From a checkpoint of a small transformer trained on Wikipedia.
Size: 11 layers, width 256, 2 heads of 128 (1 for keys and values), MLP 704 SwiGLU, vocabulary 5077, 10.7M parameters.
Architecture: RMSNorm before each block, rotary positions, no biases in attention or MLP, untied embeddings.
Each number is 500 + 40 x the weight over its row's rms, rounded and kept within 0 to 999. Layers, rows and columns count from 0. Numbers have three digits each. The size before them is the row's rms in percent of the matrix's.

# layer 7 attention output (transposed), 256x256, rms 0.266, rows 24-60,152-187, columns 0-127
093:447503538555508520476536541488364453498540464593506487539485476543463460503425473551528542501522491540451550533404498453514494488467542476571482535471483520536483519440496512524485493447618544563484448494534527477501512474505506559472404469534473469459507413488484467420433436494465509482490528548490565509378566522473525571506489527520475445527548560414520523468481456552470471508497
097:504480474438517494492505478461537513450512426510505483540474549461481499532429499548471458528497447505423513491397513468468474451481555566475478496561491465499534471498546448518502460518522513577521556465455510471563418493575483525451427461492520474500478480492458455472419556541517504443540478473476429570470465467513560449444498455542511498543479543480561484527508545627497460483446
101:504452444552532473563491526514593449556489503470534512512552504467404515499497505523559442505450453490526552610451491566497505499521540484555455521515514500513530523499566487554475518513495520542438488517557479516524481441467439525595429521493531539501467523544451471424451447491451488460488406539498645545470505529502505434565505522510534528491490502571522578544451483494495510489490
092:481613504499514511521548523509534526496510539535585503544571501545521511510483473487453491471502496477559506501497453511509583506456536505481475511531480503494550426471442572479468478489486496536487503547570497482495499582494513529550445459511478495555489597522522607584611469577369494484508422474500528473512549485522481482541540531525571537429478538548531430492485492491474525500499
093:496411503563522496519493501512466472510557532504449471476468491529484463459428492472539537505502468525497499538517456475473572545542391497508453477490493571540518479487495437435485567438525510349485525396478473477496453447525530475498502563548469500470562550439433463564516473519461505535490610492479543532478502521520588592461473506487493516455463495491503514520509474486489498452444
108:492525522490550481573600516521520549430492435577538478448571475502590493492458507441500568417463528533514508551479546508519493510489546452444454522517531504471518454534494529479481464519498489541495491455491541441580515515460509543473487476418491508452537457478468587480573431510428439522470568472450476486557539541494495510536505489530526521471464546517484501441521465420479555465487
098:429595467493498508500495472424488537467476507539468513476436543529431579496446501557498484515506481545530494475506500456497520573453496493479487438443451527518480511514516531477469445517467525444468545494485481566472451533577453446539425443525538424450487555534442557507465436518552486450492434475479556474479459541493456458518508485541501475541564497480527578502502512494539504555555
100:496490542510499518500535504482479527493538454426486475551480464519565550458555499465530496498518547466510487477444519490523585475529491483513503558467492488531515534473551544483506585472521486572530563588550525546482577506478463517487418542512500539530631450484472455459538534504495559522551498541498495540549385486508546526538503514453512512523458519578555446499490429555478541475559
090:530560475509530511463409507514491489492527450514510435505476501488450508463535526471478494495505507526500444511433506426500548522498495534410459459485428472535477509390519476464506515533528465527484561426456535486556558611443541433525534546488457530562547505485517535527491523566520552525540584416472497476474456508523479538503489555518452516500521485467499559457455407517488483518492
088:529562502425480484522506490510547477520423567503553470524437504481576496522636501486427485440561564489503541581452533530437502485494510488476530511433494428504571512592516490588468439549471486508510517474519502479442440498543508484478525465387514524541463530520549538519443562516448495476460498464487530471452508488475454491543525434515474506482426535476513484532583502586491479518415
106:531474520492494448490550539466476492527512387515467488461519540549419495528440568508501474495466504551494439493540526504548549556454471492510524476590490485524468518486477488508474473568508439520537506513446440484525551521426554486521514487484496492506512478558538531553514438482601416507436490523518457465530476496411442485456489450567500496563460556515450489429393527461499518493517
085:445485510532505464429562486501507530425488528561478509486441537490553496536490500530484497495528508460462416465561488481486498481458481455451494516455463508512440527589483516489515526478479467408554535444452442562551489505578482479507500491556486424486545584564490491447546445563516514485521640532463452576500509490486555492450584503472522525590568545561486494461500535518525472507571
088:445563461521524555539506481492484418520463602565508523450526512532450493455482562482450453505500490485473452459509529512508508480525482448475464445499478506512512486494523451567488424503585525359485505544478449508561523465491481425475514534501391440414537587521502473495493445498545477442553421469475504550477481494545487497509576472535547462457463540509543545386544474499488546475543
102:492530533473611487475548495515524537468507432463481459483561467466519590457620480522450465528504502537478433556411499474457493496481513483481479466456446484499533516443504494460492462493533528508480483567524556536475471443493507470502445504406463496471525426419460479475428470505556532457505440522503492543485444519447507495511486488536522432521481532480506525487546553500548481427575
091:509523542455542496531428487540483541527470606504469548525476511552565455467628508485452558406556604541488443544496504496466509523485451520471555464434503528500546459569549517433522439565529462480443517442494517451402515485430562486479541537441510457541497571474558509554526493547563484545515539427475556442501557445479435542557511482429522503471490484481491478498515458416499532555491
092:496527519474505480476502420508542492506436416481474572499561475539565473511490478462498477460450480544564513543513463526487462558422488507499567487498470513460536411460433511481493529517466521462505496490525544413503551490405592521488514541417504492474521587500529484542525470462481430546472539457447523466506583475419455461551463530461478507430463444473497446492499477592441469482571
085:505488564503452511526480523513441521511512579579510486448386468501532452532578465515480507509493575499490534506622528571466552516621494479574508511489569487496483409607453476474510509488468489504540507501504451491450494494567500520490541501509454535521491503506520495465507523501530542463489537473475553473531527445525517553559519479465518515479482475527437536452497521397569551465505
089:481485538493540442523512502508543458488554505483522526451433457450447534502434558469493485554525535496487483540436550493518434519442429422516496520489526473526505539569512466476559599520521494406520513552525489510456486547524479468508524461533459533465538454532507645506511489463508552469497481536531472590472484549462484514495511478507554464536517543529571535545514520432499546473554
092:539433468477512509573435477469570525502576499499495484473525470447521562528432575512529502527497411552500571565356503501498478471435469492490435517553510517468495508487539516495526543451431488468524451584442493494471436443544516464491525462485524536567498527489457451458524476463444470534472407513496498539465493473475495549389465471483473537459550527490452523542484521465533469537568
093:493454436555506501470455517505495507499513492410513544552501535507500501591517513555490476525481490472478522514568468510464436510545506482561534543450492478485497426464546504596496472493529506497391496417520523522584447532463529497543473572497487461446472526537500318538394538483506489476519503481525545445506467502491500448509488529524543475524495521497505571540509514528550475511446
091:462512551531521497591522546508460513492492497515527421519505507500473454444517519492507487491557507526502516509369463459511472466561530447463470452521477513484547573462461588464553508491509495483587460547487459463528514534538523538488474541494534485540444555499482525548510492546412494519499524538504492577461543530502569573473458445446508440525514458474520482549513463525508497545532
095:539489429503542498491415547519520540421457490518522457522516524538526547613401482500471492506492468501448436493503519473472488444519507511467534560472541546473503494448501502502512479481496465489450501469461514483596481463537545432527584524505497457453526605547485430469468458585503460458537502496465457506466520476532488530555564554452543508482606492432502530498532489521515468457486
095:471515483435468510524414466458429551471528507464440471419494594466519470448519533521561520562485513484471524553586439507513508516542482475554543497441518484486497449544562549484506506503446533392474567561514566559493535514620480480494472473524506471521477405479461432501461488528495559522454497494531450496525496534448516492558523510496491528500478442518459571604489458482530575523487
087:472468436569510475438524497474445485514528510437475489536479468510554471490446474478437575464486516482520496482577453501542472509538515540601573503433466509490524516599574563495505448573615556488464492421499485443523534474479485563469521522430489492514460400482517501487477419474500566504538545534487513437526479535434478438524482529544457435573468444505520485450540452509506522492464
098:443443443529479555484481550508520486523458494482523556523489468515499512526486531610494500569468440502537535517492518526474485552490531595565488536534506475531456452364538453534491444468502510585458478407482517495486475467400465560521504523453540532507470444512528469475480561435497492476519512507569553502409430502492474536510423475505490472505461523481539466500471549479507421482466
092:517496592506409556543401404523471479487542488596484527482477509485492466452525472520503416520500513531553500489511545498487500499459447497444467530464494525484462492602450527428460578493442526417503452528469442540451532484642505557498488432520521532487525506548516491494512547440480510488495503468504465507452477518545508497463511490486480537491550500494514521476559516452550540525513
084:567510478486477546472502506454450511484485501404527446512471490484551576460477546521471491487498509453518467446487495466478536470541502502552500487511549494554554502468477452487521484494499492493543604480481568434541477457577510505508482563456474562526516512461517487542575538494505520524526579465490458486551485458508582507491510526477451557488485458451537474480533483535456418502404
093:493482514550472487482433548516488474488443506436516440440529540476572409430494440503503498526540500478531479515479491477540511529531514531514468478505533552477450518573479494476489468599534492475513484516491506499516535435511456554498493540483500531520483527587544530438532548549446496543537484544460467559516539480576502520540489487439561502505531466475562426566473516557445550520506
105:525461462494540382572445446501507529514516401565467434494563506475532585511447460429517483394500488561522445478459461499481457487498452462508516470451583549461561552529486564412502570525473469472471525459476498485497530545521571498527474477508526577484548513480480545571493422532421513478462507493462461417502464498496478460482485485497452547469500447442444524486523456483490516536476
089:522485467445521460467532531502497515485477447486493598525510439483479479511410547460426572507513525546512476506513475478539560523516536518543449481491508472517488358544513550518550461479480521489552557558533583465483502504492521551464461445462422475446529504444457596480508425463472521534506553462527539505478606536413536489580435529495472507467517438493496525538527414524471485457536
097:478540522442534493466470524511482535491548457557442602486514476471464510606470478533550559552508512562545509460523544451521478535477436547517535519525517483478520549548506466488520497522500584483469523489447491496526575499451535481523530521484497425496533469465552402463499494488516504535463513400468534527571474464545468551459490565513478467488498509439470542502486534426504445453534
092:561516536517523477531497495487475522514599532479469453502477525471426524462497542535504552431499462487490525531525492473542507454494487468489548555545566507480540522445527423494559451495538485453443522508469533499534444490414501446545536538500539459477464502451464463496417466504445456492531477524521441470512478457560544386458487454542523453510478456474466518553489541446456435545569
098:483541466559484510496500504498499483504503584523539450528499463508362461472480519523473506493462461477482470475468542532515486484431540470524482484582568475478480508489502407545485486549521517530488485524595455481515526503458508473506455502523532459468491490476508570487478500503452493458551390558520533484515540561589543491510492504515584509517519532550458477493520538502470589414471
099:444462491435480461501531491449512479548468518527509551524543451494459478439493543492460542440506501458459517504559459521522504528568513492551499507468479405467526549521498530531524481530486499416528462453528457500480516470529552489458548520413493560502512498525516511524492564498428484518556497486524582460546549552464544441575505539522518470507428469527463588475545518414515544482383
086:537494466514453532501482559497558529531526475431499519542450527549563536561536446532452533383492474443520518503493512584508504515480525477464578571543545519481523475435546510530501576517511483536469496507532532492486508517454477546481538474519481600561565597517506504497510521487507398527529491490538442503512472524480459533465516466481450528484449494580471521495471526586540410535502
087:588400515461498484488450515586537472517537527475527432506468509470595537537557502504569470461446483395475451487504526549517487465532412477413461467491466521517520486472521479470539484503514503556479498391464515480515497489470464552525528545518538485508522442524537486613471504564427423475513502501467436492472493436514455567463513472535492524492460472481507454472502542513545454481462
093:509515549477508431502550546511507534556558497509541472525467519529449546573536584478530539606495536483517523497516433441511503428545529457525536459568490472552539593465465563480524511459574474430559487477492452510541469555476539494472481486474536477505488442496502423484528462524450539472478503526501537448480442533433485478447531518517479458515492518504474550461495537540594453471502
115:472546509489455514558475472528480483465573494491612511463533455488481488562411520501478537497510459485435522544523465469527559486464445512485490483505507500487509459535481505554561409567456547450419553475467403514488476535431488513460492541565440460500502550513557534498511453501546540492541476522526468446527444505548496500495511537448438465528420509519534483516441511450545543526532
103:470459548487531496531449527594438434548478496480506540475449495452495512431478517547505454508590563564532556475531494414464476451495521494477527489535474412466522521447515510495510522434508488478473471489523541511529509497477468430524494522446569438525490537481510503483495472475514455516539485513459471501409474492449547476496445544473453477462544499537554457473513535468552513443515
103:447557469418509499487533508443555522543497503441458415463447463484507481496583505499468474482546498574476422418491585437473429529508471503480560494487483538460517463456502460414519413509537526431547391475423482474501492445435519542484515437525462472514463469524474531534494470511522510571486459445512504476471510512467508527509481501501489533437498490516463448538496548534439486464484
111:457505476480538460555561530473516493522502499489463483479523494432515498465528483497524539465459501448421471500525520520468471476550582460500490522466564464513464526507536480439502533456488498472497484594470516517515536493455541408457507520507497469489476472470513475434471533502451518495500536532494473531540465521478506571417488463422465449497522474435436543496572515518557490465449
119:435465510492456417443496460475507508487512498551538470457452540408518476496508501528506501506560516495533537575485583446511457487498532448462505498543527546551555456501513465475489525513437437450575491518457542603538455458472557520564477522576475540450450439471580535443483462471476545600430469496535473537482444525519502517453447499481477537519508529482541506598481505562508534504487
096:484555518455492455461374577445519442504504522464476512497446496440458490538506471534522429501504522488466522502547512446539487445550550551505514554462464445529473573523505453482536441536449489496535494520464574527422481541492505464467592496469539457499504480508399472555465490450538479511458526484497446545424505498511510453506539507513460454540469540585496459601523498515587500545452
103:473441489559464446488462502506503540479564467485482547454517492476552438536502512508499414550523461438469481553485436548475501538511468403512508507576522474451473526508521419486487462455558531526497535517525471541469490514521487477497546501566457454560479530508592587442524471540577521504524570522474549492482502571552530509431397555529539490505530503528435457531481451488514575486447
105:447506500462527506504505489460524518522471511446480505466536523556532526482441503513515501543482500555523495523518484521482404624461521499437515473535447529531479542443505528524497474541482511508492453510496510458479441523525556508484527484504513487580526426544530541523503582533533508498539495491507488545510534511537465462404438438537425477531512477500465484468490562468538482503367
116:492490582474537485505522496516546575461452472492508439483487513496490503480478466521468491513514493599439491506545516512440471515515421499545482461521545498519450513556508460571507606427514520478487541459536580472472492443493526469492480440520463498485513439479488461523547438535547406528412496538531512519495498431492533480447500544474504557539556478615531531564475521506474552445485
106:459459516517540439488457464503527504447466477544489427485539518504459429509578518561441490535472506466481522568534550501441467559527425545540544447550518514487495485478461573501536467505432543503485435478459510438493509463445477536477526476546576590496524464497546522498459496488449505494437473489482523469488468570500481538524541575424460566487538476497485399457496493469537507518489
097:514500504496529476433478487472475533520431514443438477554457446566516490497504558472522532543511484561497576488463527507449483510505500452606516459492527458528575448498425476567513513497540455433482508517518559502520520507461480471560553477466565464515452596471525480508474466508517503548518534448508439417433529458508430521522501498470528492464565507530568510495511500541498494431438
108:424543495526463500502536499441539589511522604491451462452502522463492521513510490454476505426458555463600506557567547457493476491587464504489464507470542499468516488511499405496463458544479528640491458540483498510470510526470475457464539486496502506497533467557456576483466522478482540475481460542506543515567422550550545566468523463480503435511524529454537570475495502472532455509483
101:532477586479543478493499483502552493482518499470432453474450445545537505452494472500498452438504460533577524499584451498483492441513481526451505563522470479500493549484499526431478473473435453436506455486499543540485478546472476543516610485512543530514478522503515535473433439500413471498419510516486426529519453424515567521531542469467531474506504538478498509467503470463614471482468
102:534455554557396512518504500475563466514477469540506477530417473509514458487483447489546492556429535501508515514544551485479542528474526466523523486550551468464478464486497493479598477464533504441501473461466482490552574529452532553514524447439518480527474492457526496490530497454593531466536520496486422467480492514549519503482504447503491551530548440469476524473552556520446433485473
109:580475421526465511443508483512498483506456411520482489604451495443444487499528508527559521461518465481545515447513464529532557481574494469531503521492534593543475524524568455545534485445425481482500508527523481481505462530429493476559467502446486419558477490512538504495467529439514485486515481434596572472486469508514530476451539500518468479548475473471489513550550514549427479476483
098:516444477444479501589496507494435421495491487477459590437509529558448417464415497537468558487498498503492530468543520558523541469523384496511524474455457476515479522441499452492500445515505523553528510483520524482470484514529445516425546475554519484521512498476389503523493469555462487479455493524509556597457466444500578519432454518475438540512488521448507580496493502459559499563473
100:524461509500517465541452558540521554554434504504422493476443417479523609519503456422537441456493432548460519490464445463530404486461477465499492546555525457507466487507516524404569476475491483563477518528491555527449496523485527497435514489507465493472469533533501503507570573519511499555526556398508482495489545571412539505494436556464575436491469512515513422446553519470505454515432
104:457510432491488534570512544572491520592569501480468483474482538484485468510458541462505505495519548456512527541558546512482548487496469477452509521491438510463592497518454466512466512527530525522507531467445531455492539535489484460469432545454459527529498488465502525549402573556430471465447509547497490475448597514478520525534520526501510524505479513462472554483453446533527466496588
113:449492634564480472550475516435466511447500522520458531559557571516440549538526434528540475466494496458613491469521446471501438500501480445452552397534497496493486546429500565552535506505515523475478542451577486538475503553470443560485489513476569475486525484547530502501469512535441476529444472545513446536507460509496530490460540521478436460501556490433519531440586565529482512522486
108:513535411451434475583513509465473509519455459545454461481468518466503523504449464506535469543453522449576517508492507547541497479565526464513474460479513524541528560427482497434501511548497441474564510527476459497462521506539538463444520394500451545477456447532499465470497586515493497526504511510484445534434518523498513471501443452497445450529466473487452424457567490469506509491467
103:540563506519447533524506530509579533501468494517486506502506528494522494432547483524484478507435439520507501390499525503561475534519510622524505496602456474521547533574466495434452498437519486416488471424519527538441482479407488511494494505513412501495557515549523515572500497529511445447474542464483486448567513525504470427448535472553488475441516482520433482508444540549383524509447
113:525479539522570561486513432538495552554466477521448467410549480569534483552495592538476539546549514491553469513470455400567489542426444523502517499535515447516488588504624505545500509574567471446456482505477414531527554570553552512546471526462549505577487541539486521576509532524437549497498413505519587438493519526522465479513529457511492531476478491511478491432462546521535513553552
107:463421526532487461449472521576533529469573480534537528438535431496493466481461538501494466500505485575484501485543419544478482503510495539463488554492440499511520515447492498539512507525528557511488472491482574490512530539555527506454511534466394460537541483471573439534560489501532495394546515578505543449459568452465465486501470440478492492479506535562539463525506499471482479498498
115:500447608509459431526516466480452524456484430537499554553563566528470523496487441541483561513531490528539433494526499572531445535508522520479536498469413507470491499548484430482445506540559512524453525569476500541517537535428474483446427457456550495534516484503482465560507468532470566499522488455520586515511483490511460576505487523504492494500561493492471514478578599412492557494473
103:446489509532491463472488519502533583491578504456511514447479581566530546483454541478554400480504499538570492529534450545539518456489461495514460523481497497493533493615479464524470427460421461558534496501486570543488556538490570502498475490478520532502560442503565479490476484499490520472476577440485529493564525481473579492520527512459496599537465480466442555441562485511478523466586
101:451474463537503487444565443454534534466539459532464504445479490533463502455562478482549513514516416506396494486463494395495462534582526604485503458558533497516568609535490497502581441494542501486509504509564485555466485532457517513517494545502385418556500476531465478527437423485561518452456488503547523488498545470460447537480503459448558435540529448525486507548565549492447472437496
114:424475475498532558555506548548472502542515488480517550487475461503487498511502468475584383566498450585461444541536536571544457469478500518444556552494473510502499475510480504487526553501478585467571453445406554515565497494457560576485519522515526520495522455514455517490413530505593537439545504541510521531535536522492513555568532422499467509478473570526533513553498503472484441531504
112:475517497499466406467530557536528544441499543471503527544500525488481464559459490508530449509550483586584502537480476467465470472501482479454498460497547577507592460475547454486586542498469461561560488490547481546486507416504571518469452484480522535435412372446553568429521450479497582500478463508531496520501513480520510466531494472576532519525525528447497484540505503442534516549510
106:475490483477466476455538529491545476500474564504501498546544535552500467534446564510547485491568508542490491478471550513588511454466433458520441519481498494494499456524475482558467463579508496493579493485535515535522550471518518602532470436502529533446459513494523453466524524540542523452474486456522515461493491483517535528457520461467506602484429518498496499485534512491558461466527
110:559499476477477489473533491561535456516565433434455463428499466504516498463606522456528474523517479457456509542538581490507497503503487530539496491526464518488603555516478525440477498526503450438484529478452482567492539469527462462544518559468477579536420553546547487485408439497494540490528556587426496460534512514484546374547481492511499498492538487463544569490437534479468462551567
103:494501577583559532558473489502512496529518540472523454429543519526531548459524506499489498463509501499439462456518506438493502579577524458493509470492510523522418508480522464535504417528514533534541462551463453465520513449464496486397503468542493581506488492516502507441454466511471496518509526497502513500580514569483485483439470464496418486427529442521461480508555529572528572496502
118:528589452473456510501472548507533500468505443482452508480502475539450427495502569490507551508420527467508518496484562457494459493579575506499461506458549564522577472479517497472509496474504423554505476513549439509423456495552522461461478504489527414482432506521453554448514554462493473574493521481506437547484487469478500514510451567470493575520529446487452511420522512455509528525458
106:489423478557493506479539466551497517484521472518505517542447515555496475453485514435537531528561494508479496563471461496582486559456502531490518540456486516490534583540550487543500487527469458415489545528541470495496489495515468501474384555522521509528588465489542457517501481469475467493475532481457480476559473462419490499530555503544508499528485442492531532512453399498535424543542
094:512470512478468467563514489500517514537472482471464484493529538501471578541511505549527575502474511438509502521542457512496449532546513507468433391552486489469579545510453484499485486484545396522516549492545463533503449487510531501537482462497535494487484527510490535461534497516469535520548524571470524448483508470465450469482486480494439529535479538503572478438545510565510399460473
097:462452520501513468528476449495519425492577535506580523504475489452498458437615455468521518537434461505471537555469525439445470463508504469495490542469505452454493515525453491532494513473525451473486493536458441514532526521467565516494588503506509536495456459476529453525527538519542572413445556512494458504550518509558548503532540555470524456519526503489539474466516502449492524490577
117:517435500487529488454502514489525522508509521495448504457519508455532499556535592507471493527526488564483550493575496503522488477541486516516534477512572485474525443562487460473524556488481542533497570503442517520465573468494500482453509545462490505419515512542494505503460520467472496620549517527431460488509508486514462474524435479506539448518506521407550466496373462481516515512497
# layer 7 attention value, 128x256, rms 0.151, rows 25-60, columns 0-127
104:447490463537461494551467495480511546564486485499477471616557584394509444530462506511540495519520443477462435489567485472478479466517486496459501522484510544506495422540532497516536493464473543515534529461483482536514548512428452538485438467522545523531516507508455470527500510531512467475467533545493532490441426435451493499507480388499472548496562441491577556463470465498486496457438
104:478506496484550518533479515560452458533486461466482499510506512400478475578477549454467545533409491550431491582561516466452532471541536533514518469538475533488489487512482480578511532508538531483524562492534504582556480418520469464518403470502455502444527533534436467485511538476501529522466493581472546507514523521487454516527495529524483427501491445479509491540527492499472453504457
101:526562450514539515477454530442516498545499467488576518485487439459542462475469486445448501500374521484458513522493494451516541471443490477500468525527472493463364534474451512466446426540560469523480542492494505565444468475478542443486517493557451588455494512505485488470497475456445522457579448519470527566517476511470464497508499538524508431510521541521508500491551499545464537529484
100:474531450561552472517525475476546530529548590531470452521466491546506433481464490487548487540480444533473425573496432490531483423420487404430525570513546530496575457477500554457451478471516533428556544512549505535530521465521446499508479514548542455504524445511488452454486504485490558546514495492488451505493517455476517554448493530519461543495451453497481488428496465496566504477466
108:424602525489503494533479485466514502561499442539482473472494515494504482497484453496490554528506521533449475548548504502549446491467548507519519460546512515508433436470416555533509567505535461547559503456446520487547520471464534560464402494481497505459535431513484497480546509481472562504500512527434526550499472438556504483461509536476480435498534473615529496466536477504557535563442
104:498485504530503465466552446423481482466446516494457474552485535482474438452492520469473513471494550511456461460445372455510459588506511407487447522473510425446448499476528530484499480523498470497400501505495453525473471494441467526577486533553488539526527530471475492523527488563515525425542496478482529576466485503458483492494510489500476534465487363481487480456518573488489447499582
098:496541532545487545557493498550483441467528514481519467528503530466555505489534358505581507571468538503450540398484542494481545493525447546510554541467510518386484526551542537456438444533522466516488575496488472536517508551536500474409491410504543530523497490507488483549507468503524524546495517514430563460457483574490484569546484501493462527496452546536478518543547421480465524462526
100:482503566475522463500489413459502407469519580451519453526505507505545525449537463549545469463524537548457524524478483471544461476493487539516604505560530493540429479440476532558514494467445477511468516470485589470459480578508435545521457532434490477520439508579522513536503467501496425488515474473529476451479458486555550519511569526535480535455482452520426501488422460489468471535441
095:462496585450587475448516448428416486516470549465581505442480543474460550532565548531509534465490526545427516468418510551436500489533499480520570556505442481521468431553512548487611455453569536483459475513509532531490517516502538488492427450443546523478482544521476576500455538496493516516458554522449533471458532500556552469462462455492518518524463512498581479439513546514488497461424
104:494431639508476429491444499513513454503521537487496469484507502543520455429513576537438530528432461522480485503542502546540483602524478409552490468551482499464491533493479474465537530506508481490536524477525489530527504445512575546483467561519467529486551473435526502534508480447502416494439429504482456519512543471482431500493521421504534442500511515496500587479452526505481568549488
096:540467426443416491538445480466508593536514488540426522497533585481492528401498550438391494525534549474416469469509472498464465427472456446489462502509467415532472480550527489455499434468468480480545472523453509496497439417520514423463488528503497472540516510501481470456468492525519533486529540400453492422516527507450476511511526515498453524496505485480495596410507402500462508459478
094:489474492505538545505553438442435440518480481559547537498519567512463523495532571509454518556479544464496470435510520521546463503530458478494452492484527541534557503436504523499527496520565558472496535545523496416547493525490553486416463561516401497487557517551437488493501528451508560553496491481484464567412423477536498505534592549530506534515439507468455554468509557490488486520472
102:507487539470540481527403517589536430521509526413471453458545571400539533516527510517451478539458540511506522459448424515499501471539508495489456469481467519401519524519538485481487481557567487494507524573538535494528485529471501529491472450482531480523545480490587502475498572531449557510512461482430526487478488489530447501460494516427505445469487428497576453507442517468532494498541
105:480523525512497527539473556445514478495518445545473559393459482567539485524544499457487494479520553481501549490514459431508501488477549439545433515453426544491520477480543537487530542497519550533476517519513534448477495476468552493604516487506505409525485529524573542479456497504482466532488515413535413442466626500538403544385569503488526526506527554528526452487429533477538516491542
096:513573556548486499438507527573468569569511420479499589492408517520521439459468481559508479427482474513490574508530523536485434442404481588454479439531450424483573468454456513449498523575510477456487491469572558461535492531450485483427531508451497519506527560495493526489510520505502493600508459473476530441470521458447496477508515469479493480484482460413505440504461517473465525521554
096:473503487447466527541514487506516472489508576559484467526532465545531566538506429479468521556485589465485534449487461568532473444525475496554451535505431471457448467543404507493524454467550477526447429430481517480504497542471492504540482472506432501429529467516483551527481507539547486549504417488482542521501529553498453548460527553487489516486538470528455485479456458490483515501530
096:453533465480538532464479480384536480528459474550486437415576505493443496508541511530518574525569568527476504558521518532506494543527486495488489515620559472527520487552519521528534576424489552489488449529496481527517495499397472454519459486513521508505538485526470490493501545459462468490504465494474473556538478492429480505568497465500511543512551570491543410499489455475513476500508
105:500543462402546508521477463451462559511441516562479581548514473522449560514448505482589501501522404577495461526478450467460468478500439490486525447413492492500494470488549472483521499540498414507514595556467513451488478514483541530439514476482539482530473476490484430543524468513463446438478420486530512454485482434491477530469478471526509484524438437482558495438412473430487536491545
101:520477507520499534536502410632486525419497491504449563585448490534476520529488524546488517466474509465466465517540484397493519437496507509474492520405490541478481497525530464566483468466545475512520412447488438585551446532467481546510520483438502516452454520457448477522517502514529550552525432439437470522531495569471477456513488514435491485511471466518487415504492508514490463565486
091:486504567478476481547477482491505504543532523534482368552441540534428464515534435505503522458515460504449569528495451450478433517550532581561433517541540528540546544431492516516502450425513497512557583467521508416482485527478478540460501514519547538527510546491566500461443522516432453436496519476551535465463495520515549531485487568483534465530585550491519528527529470502520513472540
098:552491496471494459443549530459484483449508493540447487491543503499505577540511544500447511472500467533464428586488460465476525548490472551424510570539535501497581524435437535587504482508503533492446493469453488573494464531545518476514516542477478481590596529481540454530516515525588517459567514468491500501514477554475543552466548541519506492473485523547471506592459558478514506454452
102:467548472511504572510502516535458559465500437473511420570457538541511462471521560467564504519506512457472477444491466515513532587519477515524541547454491472533367500532489531575505496508380489462504473486496524489512518481484502530448554433495537515502500517511496525498498532522512529533522512546554423433516505464429543476498508531444502614521496490506532474647423565488541440505492
099:441507533479448484442462512469511455462512591521516613483493438544458544515516545499530505482487502508483570466521543447582533468492486560543527518465481490447475517533521538487537455583588532479455491493530474510488544477485500437509494484511462481552503488487556499492491427479531583482502510457509536453461458483488604423432522533479494457532500479505511512532460547510461514500459
097:485437420541493473505533559464551502509530535569503502497512509503470545550552504547482513524525511470542600543487597491464532520478452475502509523488505488549536489440523448539549492500435509522456488488498500578498506489490499478510599517518440522455573491476495535541498506561451505544499472535487456435440425463477467452488431490568483441476413521528552434379507558485479425525434
094:479507529516466516477491445559483542446472537472470542536454460518483451502464427436497516479540478505515464492480465532449485537446466516507527463539509479443494541531486493494477410507496505499471451486484498412462507519541449481475514528474514574434528521613547512558454564542482541497486529518529435508540493484497521588422512560423502625538518467491478562472485507501539477422497
096:500484467545529488500465491513535519486437571507556480551497498487520530437451486537473459511514527457489467551531533529496511448478515610472507551460547538479486547537536498516499444510444519507434546458483513471489509505527459492561533525459565498464478424500484527528512477465547514588530640527518468462496554535470482489519471486549503502487506515498551482509528523528516518494488
102:478545502515520547440540557459477530530469492560454583572519540468488492534506514571518491578486563515484503562454549478438494433517553509469505517467450515606522527523574575477500500580479479523457439581414518487519536489474429516530531485515538510503555500569531470463506512500491498538453510551527497472480558466516525535440469479465508522500478514474564577493542525504508536445515
107:520545540471449455447460588437487523535511456530437501534598560499473490471476421515387529423510507494488370551457363511520482497467542540473455471500549522464513516486471534511514520520494540467495556571488507453490513477494533491564444481503531495497424482511456467489547414529503534531518514516557437491526530561497554531497417529530466464502443462530462452507390481485558595503485
098:535541476497543559489491485477507535483529455455493533533546448535511505562482468529383541528478516500471533462517505545521490562482503548536569560534463514438537496450503512509470460466499486483533551404486473480497517559522442565519475450529465408440540470551469490453536505500500483501471543456489507442436574521504564446530458459504478497522605435505495462515510412498557493454551
104:462487561528479519488452520501524524495494494469492476513463545510539525392514511484559514508505462516504461541505552582479490504529498493535529458511472493478459581489529507527549483436521489459492507502461485518508543465524580565545529564494492402547544477445509477542534474478469464454466475461544539447448413512532489553426536521613502508474488485449459420496448506483476480514476
101:543524503451385514468516488570526565516538528512489465469529545548497483539526498542545517488499519494583522542543491485508486447465530483477461480498432515490551577497504488492482487498528545499543549524455483524476502456388405451516527530473540508474464463543504465492452520487485545445496400530512438488461498511520466497490510447476414479564553443518470518448476414491491462543552
099:486524509505444500477439514407498508484525496581531459468500497548486494528518548501554449614513501533477456466519545509501518556551554503456511445537561520468490516507448468556482546493504530521587503452534454547456446433526457409488497458572533495468497523544511491591537587438493511491485447423516513512506487461592523494460461470436510505504514552472469511482556544518503464485530
101:458538528376421589509421483493464591510521509570506555512502498483472476512525481476568520499491445530491452430558486514560529524579586450506517475530427505454562503462472527495509430515479449483488483430502498560497446469526562492507548498450498569490474479519487531531460500449456535507521562522460521482504512486541448372483493496539503527527525544455509540470482467480568486505497
095:571513499461549440492465507522560517500417561491488539545489521499506539544444478489490520510551431441494499516539524501503532443529516545485483461511503504490495458477531544473523401484469538499453490466540498476459533490429541496386529477491497510433438519420506512510423523541486457512458524503446456514455424471567438568566481473550478450482408545544486473460507432595470428539495
099:543534510434542430444546491415536386458450482496472546555539537472510486434564468503449544539543486453603515597517517527518494450515504519466479495496485532515556501489480469440495543503472536506510504439479518492471518518510486466503466521483510457529531483513520432466466474457461482514522503506441456565561539512507583532457512413443567547485455558524506516491444425508494536512465
094:488496516476451499543531540485484491492522541556495456558481499545512533497506542513543480543531560513538474468573426593527474444514492496475447511452565527425590527547525499542537535490436488463484555445481459530461489595548567489468489521436518449507533447514407481432494483549454506517512467548498560494515449482470476396494518493475464552500497484532447490555455456560568492470487